Each number is 500 + 40 x the weight over the matrix's rms, rounded and kept within 0 to 999. Layers, rows and columns count from 0. Numbers have three digits each.

# layer 2 attention value, 512x512, rms 0.0892, rows 0-410, columns 0-31
532504519448528534505502471547576496505443514532470546502581503425501491539452468468512471526535
477512503525605581445414451567536443462483553413596517502506558542516420493543573539514532439427
502473499515503455411546477474426469538505479469515559486587530448540576510470474487540513481476
533566429482489551565468484586557514556539464532555539525449501465462464501506552489528502550512
460594553527427489472527448495490493504516468505523570538455463483522479502524507481481529551504
473471500522512500532416500481497486423457537459488503492490504563432546542423527553412484435434
454473487579460526482483521539521546516473493501475420507495557520490499470458520503533513489469
556539452495524516471439491493507480447510529509508442469515524471493522563490508446502488482566
548520468535493491461491484525487481508541492475510477449458474396554504505479500532486498453571
564524399493593495446478500512443525483501489517540492459466461472447479530555471517562458501473
463460552464530498553452524555500501475477448460575552483529540512550450506573492520458498534513
563472533488527498478558539411460503549432509524513407453560512472551504528475470570513441521524
534455502419471499486551455527483463527504496519487478512544468482502509531504470480532564437484
515466500405485460533536530454419503411534482498489416504531475478510498496480494504537534530526
581497565472537586473502568608461527524494587526529601479488490517489491501504461496495550449465
483464465499499483420472511495469488469545496521479491483500468521508470511556519464495553559492
545471445520443472549533521506512552524506477496536434492474544502537514453529546425441488468627
413549509561543507496498439472442490474523552460473497534476437566502506546555468545481444525489
561499451508509465559533440546514426506473534490505565563517505570532471512614426466500531518422
463506434416426515492542546589564491453423457499480503501517473519501474555511541505471580497522
470503519543443618486506539487431384536406492538476486485520447484471631540501526553484515566607
454479430605544516480482568494435490517469540437557571505488465472555489467505518458522438497521
486535472535430384509493448513508530489450529461454483495535573500529544477484525598503494605499
454505555559540520462522513570513516517446578457466510525601479472449483481486538492482504453566
540456534501474461463441510541526431517571502521470473460499587473520469486492521484506508535513
570500521530496587606516506394461524550577458554461512515402450480530481506549604428503522496551
506484495384509447500538481505484542531509506532539462518508460455582467477497500482549495538533
424503438488404566511512472527595474499465491452479540426469476487553569501518455497505515484555
499540564508440521511496492463427508516515510496495509468481546474506513493539475435475552506473
473491462474566504465552481523513545501579497449446561419433522582414534437491518538472564471544
446559516504474484450462480508519443572528545516536481540522514470518518505506501469407496508481
477556499563511485522497496498497471527463449561556471510481453521553554497471459539528491502555
480484480562528491395524451467499557511583482493512445532562493498473515505497452582526490504551
548534522531497520521507404467522494581578501522556483462488531497495473488466553530542479456501
605588502549533447505463502462529422477530517609481450566515529487417479570491556545498435482593
498460528568500491499487489525496501476487574564400508554527532434492491540471414446477501446421
465529489524468515503543508429550436463548529499431498472480526525544467570481487546504516440524
530562495487445537430439438547496514548505539492442536495508459548472564478583521488544515497519
426478493481517464468431451464440538518434491454587437508474524542544511542526454467482440472488
542527526505509549516484421501526469512414478471501487440495524452522477456523463523500549493505
516493544465485546528453538580484449404430519559547490566473503512459605490418477448524602446482
497549444518499497536467547518511559451481469492466488469539473492474566504532527472497469551526
491438526512473522547519547380453469428526476491461471497414493566460561515457401545498609518548
447462517526491408535594476482457500589464553552505482483459472531492554532486524517505505514533
494524479450528555494469474559487518486530544438486506488473535531558518497572500557444494460448
499489483502440461559455505429532492492476520486497514557543487481463538534490526553554562450577
422508501486504529531510536471481560570513580492512507466523422470543476491474457504471516476561
502495482437485478605538499483589525498483504523521505486534466447505497437614536503477508542479
451483480434504523505468573517394452554479484486490465519462529462556583495474572507542521395519
503448505488509521517516467506568498514490497398492476515419492545505547492419481551527452485499
550514503451463519489545547491476480537550484535513508517534475475513472490509580557454527549467
545489522479547534417495531440505471516477484516438504468566491547500530570431540518449505512506
549459523439526505575442533466509487588528534481594437492539488408502402530482503577479513418504
520462538542508482466462464472458419517487477423512454483553529469447464559505478438566631515474
508470493508460483420451514532468451487536411497513559529502493434525521433518510471495539471494
473524500481433507550486507527523469450479505516506509537531478467465496453427555512469462545454
568455517549489615495508468527547547484475506529477455460498507515545483544482470514537441509558
459590535472520579555505550449493453491511463518430567510520553545461507507532517516421434500573
471560524567435528445473475549568528526481466506526451488468519493462515452523493554471474486529
533572468568483534576493520421559500389500534556461505545502494518530521524409475504496494494503
526458509472514473511562457491493524453486452443483513506488486517510576524447495489524421519558
504522555457518529476445492452431501513442555462552520466536524510438567469496435505523543518466
452524481508473463456506476427492521470494539557538466467500533576540533452569491463406539491547
458516506467467498582512435563477480534458456473501523489496485421479454476485484507475542413533
507540490485589546424535507415500545572509487426546524478491536534529414439452556472499530520460
461500534554476499537589507462525543408472526443542488539510494551509497525463480513532435541526
511549577475448537527476538535482539461485492506534463472521436540520542523425460487468509511533
504468529551529421517541484422490462503428558477501467541478478537465490460592453421505548502472
552528550505474511467484554521486485462527447450550443425520476479550469604542475505489409477493
466459431489473483433467471511478489501477516523423555521481476533530564459533516508600483427431
491497467464558481494506485563489508535425499513454575509555537531546411501436551498406474465462
488467521486450574488537533511460511484486518474551531513517518523464546480535471467490484557394
524476528517478513477542582425525478486509517463500531546356445541512508491507427491547491517529
489565499570462471446429543503513548495413552455481498472506433468491451439540528478470419465541
510496509521546502508463487538469588468547506576535423487548517493488590559518494466539438426529
466478490538411400457492452494524577430476470475530523469462494473470497521396565417497465480531
531494465443493552540473487505484481528502435493491536482475442452533557511454462492486546475544
507578548473492399517576492393569519427543507462441456437490538549530502518438527523441492510443
467495527574427430530528480412464587505462549508466570627452511516479512540529533475405519534478
499549541437472536493499522492406510461514561471470482526416454469454443555576521457494442457428
488483523427446465542562523413492548506530522539482413445670551442496508451571542589526501588563
471460470514565543456512479518485550499501492447448513539526456476449560512502487562516556534511
535554564556516497498552471528553493467516471500472546473532547535484439524483466563482434529507
545438535469526534476444555521503490568578530540447577492429475524490515471527515493534559434515
474446524514559569534516490501496531472548561478494423456538465536550442497520505485533539458503
505516572483486522584488410546510514488474510430470522478445516488452434475428553570498447504506
497465497467580467493469463499540407482584467458506510547518535446492403529556457525542543478514
563508390598451465597439508455531417477495550510489559403494562445436500475594496546523422535536
459478487445448596505497532538549514533473460583499469514491520505521456523444474469467538508568
480491554555467602544525489486437562541467521363497382477480553479485509531555448591534533543491
496445477468462516491535528476502583499513562539480431505453489441538468492466559527527498427434
467474499439422468569517488477504474515517498488490466507491470494477494486492457545527527533449
544523491528522581514552438524439412525514446528483510478580539528543521523510497516501543460552
525480512528480478391479470601483465513520398527514484479570506523452480460496450477465493546475
502528434518484497496523451527537513418498492449493564504518525447564471447468502537450527560471
486514505515466506449460544505463499555452435507432476425492574502490560492546493454537534524552
485492463587488543430511514547588463545512582530466528505501438452513461499497492543557564465518
534577463470436506470539445503520465459526512516496600558575538427516554434436481493449458487456
495526490526528536493514393533445461596517541408520523536504533501519524508564505561470540434449
487489485508458461504532511464436579483465472573594486502477441506624491526519462481559442559398
555530475445495454483500493464537503493508492466538521452594475429500475566522474497539393539488
402560515569497499507520611497442505480512464438486442563515520500486524487556567454517507475460
523507556422538513493518492524437624551486529470541484506544454524452498499457501406589467407504
480496480525468521451434493482533542455572446565476513522478539488441510522507510504469492434520
513559477558459463394532566537484499468542450495484511494500490481476415451495567559489402447461
511540518539503450493509472504558540460517462602447454512485502525464560580615516546414460462400
421491478512476539463487561450537517472560427497508517471550527565429436501496455564494505429564
515538528467557487530521531523569500522429522488505470495434506537472482446499465406431471523608
488397404511467516528521467515402455504560531518492455484576524536518544502418476533473497470523
531495470410442381481467519471449462521508545542476495531425562464529463583484529442483569578472
474546472529573461465482467450554530538451474560551485493477514455459427595438531488581429490520
527559506514474564488483486514564443517441478421538517562455526535527485555462480515454477472535
552475408432550412494513494508483477534452479503570465503466427531446552472482453496502540507501
513532461487585484518498577467466507523400465449463421524555511486562492598475495494488542416423
514457489579548522482536466536450530528508484573501457456507499483477543499508545458510434466554
442529517508490471524524509580451447537548515477489494480545462516486572533507578500423537495447
535410511503474502477497544446537540473457454403487540472450593481510510483487458527400498571435
500404466557426474422543491557568502577421516487542520537530495478499465488480439567523494495588
523518473493389533544498524519437454495507476538515536498503516447535504499494525489428479522533
548504421533513534523595530588537508498448542560484514492547523516474447484520528445502477526552
499578550458470526527486515504428475490543507508402495477534534492473485465444501495492602501546
506492538505495512453489480472557369445496543535488507495462447551536518545487540483493544570482
538499487476497456505505498442523486500502510546569543521491518523519603558513545469462485532431
535460528512500483517441494571495470444523503467482484522454523517466523462472535474481519392476
516496506502512503480504528484519507465397544498538504504497514525480511577512445510458531532512
448528504553575434452539532532458545532421493485442509576502543476485431488517557590414568449431
492568454572468531493468492495551464491560495485485465524400506563466502470553479512482411489518
557526477507433574464445519444469472537506488513577484559458453467389452457474477479444553597467
485508495547536515526533485507509538481449492503503485494524449519485521487466528565460519518459
545457440510431537509491467576488472544513566503469442491472511494470482514516500563485526497420
503552515568524460490458485499518430491510417474504467537528459509552558473462476477475431510500
508525466425512544455537543471551530543508476533532469526506532531516450496576511444516522517527
452484451546503462500505467493543502545521467496545464564561461471525507506508548516453511590441
464523522497524508479499480512474485487437520538486476528444491459465486509459515524567462547491
540524470458539458448523488461460579432521487523457577513522455516525495547454473507539514531492
490489500505455534443462488556515493478472534500502544453527479480480521493474544518450522509478
540489465487498442486493498413501470423461485532519535492467495484507494493475542508465494497462
515536448552502533428529503485450571491499479528561550536471510473495519519552473541571474504483
514480487537484556586484519505462500551556490591561488541481483531456498468546499512491452534477
490543472514543472481469451502573463515492487548464485498471464542496483487560491498553487528548
545501463497489509483524476562525505503520480502500487442525458472515499535502511437503530500510
589497507542595459540485472546500479560408492414447490504599517479500490496548530548570436468525
468482531488570476487575495523522472450525546574539467521509524414489518484449453528464485460519
501544475539508549476490555538483535472510457534539482460481513502495573511481532564519485525488
475496464542467505505466490500470512523584484511484524490494498492490495500509521551531470447425
531518460492388485579531483512500522529508472526478519470461461472469499484525503557445456545474
510524532496530452450548534483538462478511489481536499535491512479448526454479531484522481513494
467505478498473498463489493535524426451540486504457499526545510473511443462485555479408503434465
459460504482570462501476436519445494487501457540495512465566518519491480511470524549448529494554
536452487499547494497466504543514478483499557480519494472540460487447499513515454458480562504546
460511433471446538482533446525477479523541482513480498486497512508495512476461552527453513546555
459503483493563498414507483454471519442556465531476488479485539430481542565465470485505492459460
482552449493525500459547502537520478503509471511515517464530518527531483525512478542461504497478
463517497505524512439452499496568522460491520434514489460494489472552538496469463442492490504444
572522386541459430512544522486492488517557523452533497493553490526487507511465475532465501464518
441552548466481485552525513517485481517524518462515481514481482453545497549494524511511485521482
477501519528439493524523456520549467511520507445539481554483540542481513526478511551514540524518
455549465476490526552473521505473478504497542445493514461542507517508550451510482500463543546484
516493499477390536541481443536467449535495454477520553495541453532476439474526534463498534506477
481499527489556521481476521484506446460500524502533510531501520528465518484484555493482447484479
523564487501485474504455473421528424498469479471529508508457522434563506482457555486499501545510
476535508468499497495544496606538481503441528468439454541505531469505571473467520546500433530499
561550513461507478516487546486507495486497492530472564504540544531541485504451499494481471503535
540569556494456545462515530457507547502477564484461521491482482542512526471550490475488481522495
508492530508529517460518561443469456524468495520564528548482519522505543529529518483484484527513
482520497591542489524528504483456514577536524467499568556543447503493491460431519533536495506512
529516484498400434551584481545472552542579508525453494456458550493513538487497510482489469506550
543470485513518476464492482458541512518453518486535511489522510517476573484520455496524491484503
550501503467586443501504506452507519501466526485563506501500483417466462513506496406494497490507
503539471511441472537471466544514490489477496490587498509448503518513506521580515499473433439483
460521488492447452472486468512543467435443504554491451443531506464550542462496474478499532472531
478489501456487509500465520486485525519461456482496520525455548473461542479484459458483509516533
538459543517444474409506528524579453543506522445479500482540538486417513464476489541444542543481
557527458489459477499500543503507459511434533466513557547551509465524514509550541506512510520462
500492520487496497543494534490453508532518496506534562521493438499533484555467422462512493528514
544459528478438490586503539548507510466478562536503495504561499517503506531510501595500489494597
542472436479537503511498544480507546543630553531471502511478543505499486451427481564482567511493
508485448499492495449523481470465586517491463510500521482487543484544550490516480502492465477517
442434527465497476502507490437487555469517543466554464525450485499523534539507464478512444510466
435561474487495520486500526521485546515430486530477452494500517481525485505475544471489501449469
476496444515479492505514486478485529458502520523549519562441478551454529456502424558503513488518
534484497511577499537554512561484523595503470482449524517459505515534509525498498474511417509543
489481524464504567452420461490478484480516535501495507451562486557510447540478527496490503452494
505490387468478536513480556488513488526548507556446541512467474468489472559522446451521481576480
469492495538526468512518553504457526483477408492452541489501478483445545487484452458497491483525
478459545488530504541535447552465521518432463528531497497481456471476535549477498536529556538447
467527489450539485510476504469476439489544452492526534492586517522460524452492555494504439486458
438484491488461523459407488479470527542478493557478515542537503512542502536525511490493513512469
477469518482485534512468586512467585472454531525495502539469527461514496508588521465466583498441
525510525462459525465496509493538392514534478485460459475444479425573578475526495487510507523488
543577578506511556539502457428448537488475479464482518518518487502460572454490502528557507516551
473517483487505537470537479550479526537523438492445556531531469478520464467492471529512552530586
550505461502438483523463490521479434458564432520517499542547485522464444482505527478481525471531
503504496537542494552545480546472557526519497511484462454465542491531467535563536581469517520531
572516513486508454508527434468498525531497537541484508456499484491498486533476534470457498472513
479451487574590522534443471485472499501520502506487550545514483505483463555565519528507503512483
484485508461481555487464501538502486491508484525483538522552596523501440485531465552549502487481
489500449493462559491465472465448467524519507543468460513495510469471491486562528511503515437611
475459546512498512506509438516442510527474497506433551548490493471494478547500499495533482467494
518503513518510567526563517499542485487472502504441493518517500553482534513501510446432514508423
524523468533427527457514534486471513463547430490496515555465528505410528513475450413510507428608
519529498457474456490462527497495489447553507533522565458464485477531527499451518552508481513504
443507539535511541479471436414493496506551466518509455506420466473527543508469532490492511525500
554504514515516490479568511506502555574603498524482472512462505461555486448527534550509496515482
524530547433495455509522495484483438548446526459539532463442457519488493525430467470536508455536
496509475472504507498509444503555473490449578532474516497473462435474528529507521473442497532490
535468516499538571432439520471470492521527470525441523510537556528529492528454582477511482471492
481427489550501581564495467481462523454504480425515500526478518518492494475550552452466534498482
496551501502424571536507476563542456491456534531539510472464471528476497507507461463489473492486
525438474534509510542540423503485510560497449484538435495532508512489542468525455510527466479505
503507442551473457498487548516475516505489394514468512438483548486504445437488484445469497494530
490584427480504559440520516509505467530486477552454545574479436455513514475497520515499415493484
476530569483486486490474444502493501522515522444477481579497519484549498506537440466456544525490
488471519466445453475463502473421435511578483547585518577508481475523467489529359484433515505404
497557539517570572527496464520479467555485470477510537509401549525466494547529518500546481493505
477540447489530481447515469550404440575562497498481468466446540512445495472482434521526572462570
504514431513470592504472533506521527553477451514442505498499518464509537530467497481494478476510
489507528501486505494500489532535423542479483477545481541485460467530454501526500523448510570510
475460494539497498469505494457505479573510407507474457490502512463494497491454496398497494518437
519515477526566501502493511528532465465563529573454553507513472536477551469532451518412477482523
500532466548553512504464595488464494519500496518474474525465476508462437515494553434508554486524
453491432519466520473566496520422429489492483479519522470496474524532519471518528566522466472467
513504478529523459489547516536540488536498461497461471492480504544488564541505510463488511485537
502492515601537505550523505458461497452470532497438514463489472520492510479518546470466528489488
544426528479561537475503520526501513487598452448526478562512484509515514553515527530536472535490
572542520532495518462479421535472487502477466538430554532523479519537510466471498471530469529494
465505446494430480457462512515485513433484543495509498479433439484471526492536496448437516497519
509528474440505477546544496482476453431477479463515535547453486508536520524438569502520506483490
545502538496482465529497509520528540489478513465480442474491482524499513505487489516566493464508
478487507534506572535488415495491512461563528499462551547513496484449470465446491583483493482493
465430531519540478597551486481518534577483556475393479425496533479514541568488569531535497557470
473463576526531492486519546437559481512486491497446518474521508519403481525474525514503497534549
439468558520489526437523506537514469494522486450520503495464483501466473520515434520479483478496
497495496532522504491408539559543528505512493431413515507463488519453486482493447510533497549484
430578546509490522528525518468511456524527406531488535526481485534499474512481535497498571486536
534459439521472539552476560526491454465484527506492501526489521487559454485528600543541491484516
470430529507519537463547481474512448498504482497516489519526488505486484502513485462509506508542
443566460481466494495536442439485513448502458532519448470412519558511492537496491461500507573506
495564458519507537553491484507499439549547485499528516548454477555473574432551502484557463587453
536506553538473468542518454499542519556568497499487531463516489501482501514561571499516472571563
496511501451427499521538519523505480497525559493503493499490481499520548494548485501510539522458
515486506504540501489448502479524497484486501552511521488413504508512484475490507452496527447520
435526458503463529510534525551434533484483492434535469499509553534472570517457510546481514508497
535529529471551522501445470475513520476476485457502535509492438537469502507521533495559500494499
450486484507493576572551516525515540539477482452517493518517478563546524528471581499534511493488
492502473548491467511567473495570465559476531573560496542474510483499511525481561494423472569499
555475548493565507498563498546456480524561479456528476458564482562568447559447484555454538455484
538531497531441477552519487517512479501540468528513498506548499517458503501463509526514500473498
477490510564494548505531532488492483514476532467495464477512462607487488526483532550516525519523
491528450484507462515458550525486507524465528507464465503476489570495413520526473465486520491592
437510420545473538503473567498444447482501451480493452500511530466513503452498514537537454489498
484503541451547502414496489448477529456524479597490483482493518453503482523504503533542470459505
490485556478405466455498499539483510506458477508546446415475517466402485492508525526511554530516
467492562481502423541480444540501525552454490595462480461494472489552498512493470490506517490448
498469463446534480505522526439471615506469526507521492495507494539528496468463500404504541476536
510505500492443446559439483430494525432545533519442501525496516477478472511454436507481541506583
585547460538471466424530474492512491482491523474476469487646480436565478523542475511516485528532
552594451496522487504483527456478467548508472517455489542533580558464517470451544464462478557495
533480507523522509479463553472482474502434496546574497546525519492460583517517542491475505480470
527530612455570490516543493537535477484466493471506557439550530482443496539487490488464434466459
539460437480549516555564488546522502428465480530525515448527507459527479385507536466506566549473
535454564520515516518418525566592474453533445545503488495455557431509603538457546462486505522454
500462433531550519507514533543453498460423477493551501517497528482481505528498415447462455493510
507544459518564464504487505511468507533392470508448559526508501466491552521474539550549416392438
467508490479521552467540521527481523496552548472505459540475516558518494502518422447571382479484
480502408461381536517457513493445434497441505535462527462541455520565430447452472494489536501560
578513439535570509498524547503465530499544486514459451536406483542469479537514441495464438457491
521508641447507495546452446517455479526504569473530464579493522501515480513421498529502430501527
474516479481503556474535507547485477567499480553489520503464428510522475478532550500544439522513
468497501498357556493540501451515535490502518532497501516594545487447408485493475525454438506443
523533528503534574529525516507449370512469428533494538460491531499474586518517548519481482526492
485535494487539511504559452591537537517476441448476614468525524471577567504488547460549583512516
428513521496538539476475530529460510512494446466551477467516469490499503545494477529487473542493
504467408506495475511497450449448446483465438427539504528502462526471503502419485543506524466605
444557535518517503561558490523567532523502497530464532523517487465496516456514435494490475507490
470453523507507537523510476488418471507529456484499532514562449523521489516539471529516464462459
540480481581483495477500472522467494546471506501513512494467483523513467477474526504487475484486
514496525560510483538545404490514464451513530510492510446486537481459458554477539507492449503480
528525469473529548510515488474539451500470503520571472566537497460487547422468477559462561587454
558493485449519480529562478474513424484469479466537589483482491516448543470533477472558520474520
457532522516528494507469469503501494470528466524427503526498499485525512496563493514516442569542
478495512520499535527538497469493497525483466623493570510509425435485449514576506466392473559533
491461552460443484497565479483538533489568582548527468468476508561517556512555507512510515409527
558527405518524520537533569437526527452564481574470462467516512500512489478499583505461499523542
453522447537505520505530507547435534496506466482593456520452512460468508480527515497545552497460
489481522470544469455486512460440515538542503486526501485543565511550446513533547506579572502476
477504551413568546498468470617516570527484537460431426491500469454546525447537480547532457493500
550562479535527568480522460448517518510585567494543526506490511424514464534446489574507437504553
527449507543520519412507536444641548478548512470482483548466509480573470499530505532483502540492
460614540467534544531476461431577571489418584439525470519526416506463549551447540479523564497463
528558445511468495497483524592474525508491520501441503461450522533547516503524569479513532560469
532490520493495479501534566451457517555446455483491469513512487440467509478548496498518500468502
491534528502560553467435481484499494484511523492502416522505483481524533445485553456571452520559
515485450419542453501541495467529521536574510477516501547471488539465471506493470517473558490546
466555502462471499561520564468496413516481416432571533517545535492500492532421573472505449485471
486538468530467492563524504528492421489531485451508520469550530533498562434490472463513483417516
506494482543454427552500502471472458522464489487504547518524476523499538482456495499491520537499
500561468531483515521473425503493505505541524533476502579459502523485501463575514483505472522445
500500405539523511491548517573509476452542428538443504516527458451525467472462446489409488449462
465489490472547453468500549540483514551469581467470471368513493523536563478440494539512485595529
438448448496442545538563546483512486489469500468511441510474505519531507433482538524486526530593
478449542503509477447471535501516500533520507481514452451446431531500548443548518551492464619509
460451436502415526486467496469560518579531545494463565489550527472430414493519534455456463555477
456581452486461452458484561557469443384503532536429516509490494558423475476511570459505454492466
530440525515519549556519509477473594486516509591552536547518529508509592482538496484500492471479
527528486549543562485550568520489486481530435482435523431567426509519447501562491486441471501508
501476459529423447493525471507530411507529505419582523546502553503451466549472442558499555519475
505531511485496528454537426505515476460491572455496560459544503462474550455427581562468561546441
533477548497511520520524505527395479476490519416408551476449512432513481547541512477526515540484
471522563577478498520481444542507522457540496466483474531530454489492492557466586523592477448457
541481535592460514438444528524562489533463601471459539579547497565456491558489490475513497555493
524520497452472463474484525528552506519499500530470521401520458494508537432528412461537454470507
537508515465456474630465538431568508447451516526530472496437494537542462495523502484489513536449
508499509600469478489460526499560506469506536479562456568459507434493482493533489409544423550566
495518521520506529510521474479509432534403476510466458390580505454480466549455544485555477490506
490458497464550429394519446486521541497448474416509476523520500521464434542516482508530507503504
511487560477578576522462510501537512449580475534497478485516483570499449532554467513534467475500
509559462452491471505534525571401472507464456396549496534399453436533470489548544515502491427492
491522482481484471478557446554548513453540458510523510444528488424551497495489497484566525479473
461480457481500479489492477452481426486490519466554504543558529482427492549441440465521545498552
490441506529518495532486485524594482530509469606508475492516501479488475514505472619447472479468
467515508489504467498454539511465490451514439508540503422465475505522573476397548466526468515424
514518473525497517509500520526545603510541494462494475504537489522448493534468476509386513508468
467529531550480462516516504540497493529462455483434447470492513454492514511553593442482491531540
501523504560548560563446540542537578534497518467453570496487478506489485480471476475550510516516
494504532451474523487398521528489503508473491443477566472504523465497455526482515531498460464513
525476571464466504505496479512510557525517462404424437470523482485483437540514477481526543549480
539505485518531483551548481513450545467481503531450556531517451511514461555529570474489515514476
472488506451500541436525525466429595528520470539525505452498525533495494529508501459454494466448
477483443563479475592451530531540470464578508500513572529513415448522516467504590464491485418510
558487466459438484489476480502445415484547457498572527557465457511449477473452499479461408500484
493498559434502514532537528479493446546494526540461498481487482526468535526469480572595471518525
470484469480439454508470407527499528462509541526479498497487511487449457567474473507458493450505
535499497455543519552497509567533464452450476415484478493575550472511483488544441452568467522593
556581437495457488512475540481458487474515557460469535503567498449402525496575538524547461558493
476480520503464492450541431493513542508444480524415544461460466557525496514405436483470358454551
452457502505499511511572515542570528502485460513483489506540496511458451446408541459514502529531
433536438449447423503507543524575491437489484506508497521489475500582567542503576498423480545505
565500517512526477605518489461469442487460514465532552447485507400498518514532561419428474535505
466535490438466536535543561504480457464517428397543553463516495461487469457477542444429527477525
457463527506501537540480551515475547498514447503485462500547438521517522464516522478513586548589
455478434468513484468564442508507478511425518479475529463514563549435564538458470468546519549434
486458468512516515493513561482509476540508534516449511558581540512433488557522468476542519515476
503520482512537506544483434527509476465473422468478487434472490442458535506520519472466530450482
473465539529522480512424515518491515499493535540511520499444471523545477458507489539490428424530
495487384581523563454454508496485583423445491422531541473521401446477595427543593484541494506466
579458473511445521578468459512518505484522546519457487538519507463471523509505504509468449479490
499477494506520550487528490489522513526543459571527466536549560471534510514491519527556504475546
506449513477513449473497453508454470551479506475429494474560524445531592555472517509439484503457
574554491515468524410528544500445403526504477585532485573510489498528502489549476538492437543517
600536477536554547508556554516555502521501485537517484466499566489526495500478526443507496535556
441507529537497517504504511475553472459459532476460522508504545512437419554421550542457508438534
497441555461493512423446444559538531498467498459486524460496505548466484488498501558503514544554
446455520509523513528523549440533471485494497459546528481542548484495499502516489590531507520498
498482464533464467465520477546493460482506518559422407493502539496460471502534485484468544515554
509535464568585542511560500513500519526470559516548504496518498481535463455503520493466539491514
526453528470475407501423486419524510454552477480489502527617480538481470451486444513437499544476
460498545494488545515419437525532490455493532492573532577481463487540445466514467542503449486473
519500412517503496510536522473487522473486444515420563512529567493464516503511526482459538510550
513472527446553424492498533512474471511478434525510512461482462517531507522523510522567475558575
512546408506450532482495552552548541507580503478424543531462535511553458486498563473488536447571
479465477445464538532528527509516574443558530537479530521530549534450481469559511535470454449567
557432515485517485516478455506444541554521461587498438450385481533434512466553588475520468549500
465507469533513518454458483398441506484510510554472450442609507483507601563453548496540517498517
541467502507358476498485537458495426518496522496481562529494468472595497553556447396491524519536
458542472514508563564483491507527527614482421413492454498546502512486390522491507434522465554531
427497509531461462435517469457461571467488569483495499487431479561455466499513546462525498498476
574539607469508547470544492519510504590586531481522554543578538491497490446502496511554421400524
508464470481490523436547523442453521483490537380493479533497487577471484517462414486522550529520
504494510459496443499458480482492464506574491516481498492576521535514536504523450507418423506494
545467483491427518474464554464459507554498461570527439495416459502470498456491503531518495546531
497567532470494552511474458607558549478505508495589522509451479524429512500551498549512491462457
497543527488546493434521462517593492477476515485493467513514458462464550425575494511487423523461
522423439561479512566572526482534388502520560457492508535441504560601556535503574482515486514444
507504401499421554506496485483483483491490504588522537547513494477498477509545509501574513482511
550512544562502530492540467570470495489470591456552487415490459465470499491503526481530465479526
501508491546515489459463496481483523517456464560554481458479501530539506535488530447444466535435
428481455533491529501491487450518527544509538427552499445496535466539558471517621529472463516472
448513577478431557551485556484525559523457450572530470467509493505554563426496543500562532574454
459484491487503615432518543461511475508511508591530565495467447453454471430422395571482431553527
498515568465425456512524528483538460492502497528427472538489589447477531541486567510567532535447
506463561523521457464554492499547497497437426496486426554482485478559499515564556498547554526478
465564422519525585438456566462439503501555522446602461485535460556479488565450561527471457529558
510460514511484514508486506482525505551470474503455472565522459564466534499576543500475494451510
516559505465527482494554443404553473515497586543523463543500519564507552483480437519496562534492
505476493512517493535525555566504532502530415499454420454506472518467420469502487453495457482542
522501532496528531480510507494591505529537492531495554512461432520562466483462512589546525517483
510483518510505489446466519527416466488550442445424484483534517541503502549484466487492443505414
497527475498574498530476504440459510532457495533467455456551447491449462510514506461469516435536
448517524506571538549428472517540566518549482547534498519403459480431495458492606492488555444488
505524527570478431519501499473472513468529518387454423549516518495476468515438509577524464524478
534473497514448540447535474459525481491539564484538439528449499525480428428584496544507474468542
549463455472559462499492519524522553559462502509510512551559487469541422551513464501482511421492
507461504424548498614529504500561531519493500459540474509435571502549522483486478551463496489463
492497539472513482457499487470503525554518564563484526485493534474518530525533522515500451499456
509555461466506575468518436425539506540441466454548539482520433593571545571516577562510452456455
508514462463502469519479566481462526490597521498464536523475559492481506490480489496543471499540
460508528528574524479550510486422469534548478501553471479532493468532452530544509525448439468506
532491507440487476475461491548477463505540486444537489489481379517509509560513423461559472440423
421511455496510456493459411504489587490556523490602576490471480519558476507424501492493535496539
582569528449548467529488516474554382554579509457508514532592479544488396485495488470515496494503
507493432522560438519513593539475493531481486477524513474557480476476484549453474459495437470559
516411563529489544460485571498558532576468486483518505421524477510500412501469495444509500571496
500450534506504517470496449515495460454548501458523506553546461542474496507462496484478484483451
528476543508500511471512589530454527463444458406493429502476488501453565452570464421514498462459
533519563548483501516536443489480439489539479536485547490502430558440501521491480561556563468433
419531432519543489469418512434459480494507534424588513456440595499475462447523444489541428540483
508567509455458532513577495508505479536463500476489525495482468514530556612493514501434489541529
507526565552547537508518529549479527594587477561543528535449466545473449465519514587551445486559
524474505504492561511478533462526553555527472472548541495532455543465480500486532508471521553558
481512509540502399448481527510517459561467529535440504477569533474495427519506475537525540493498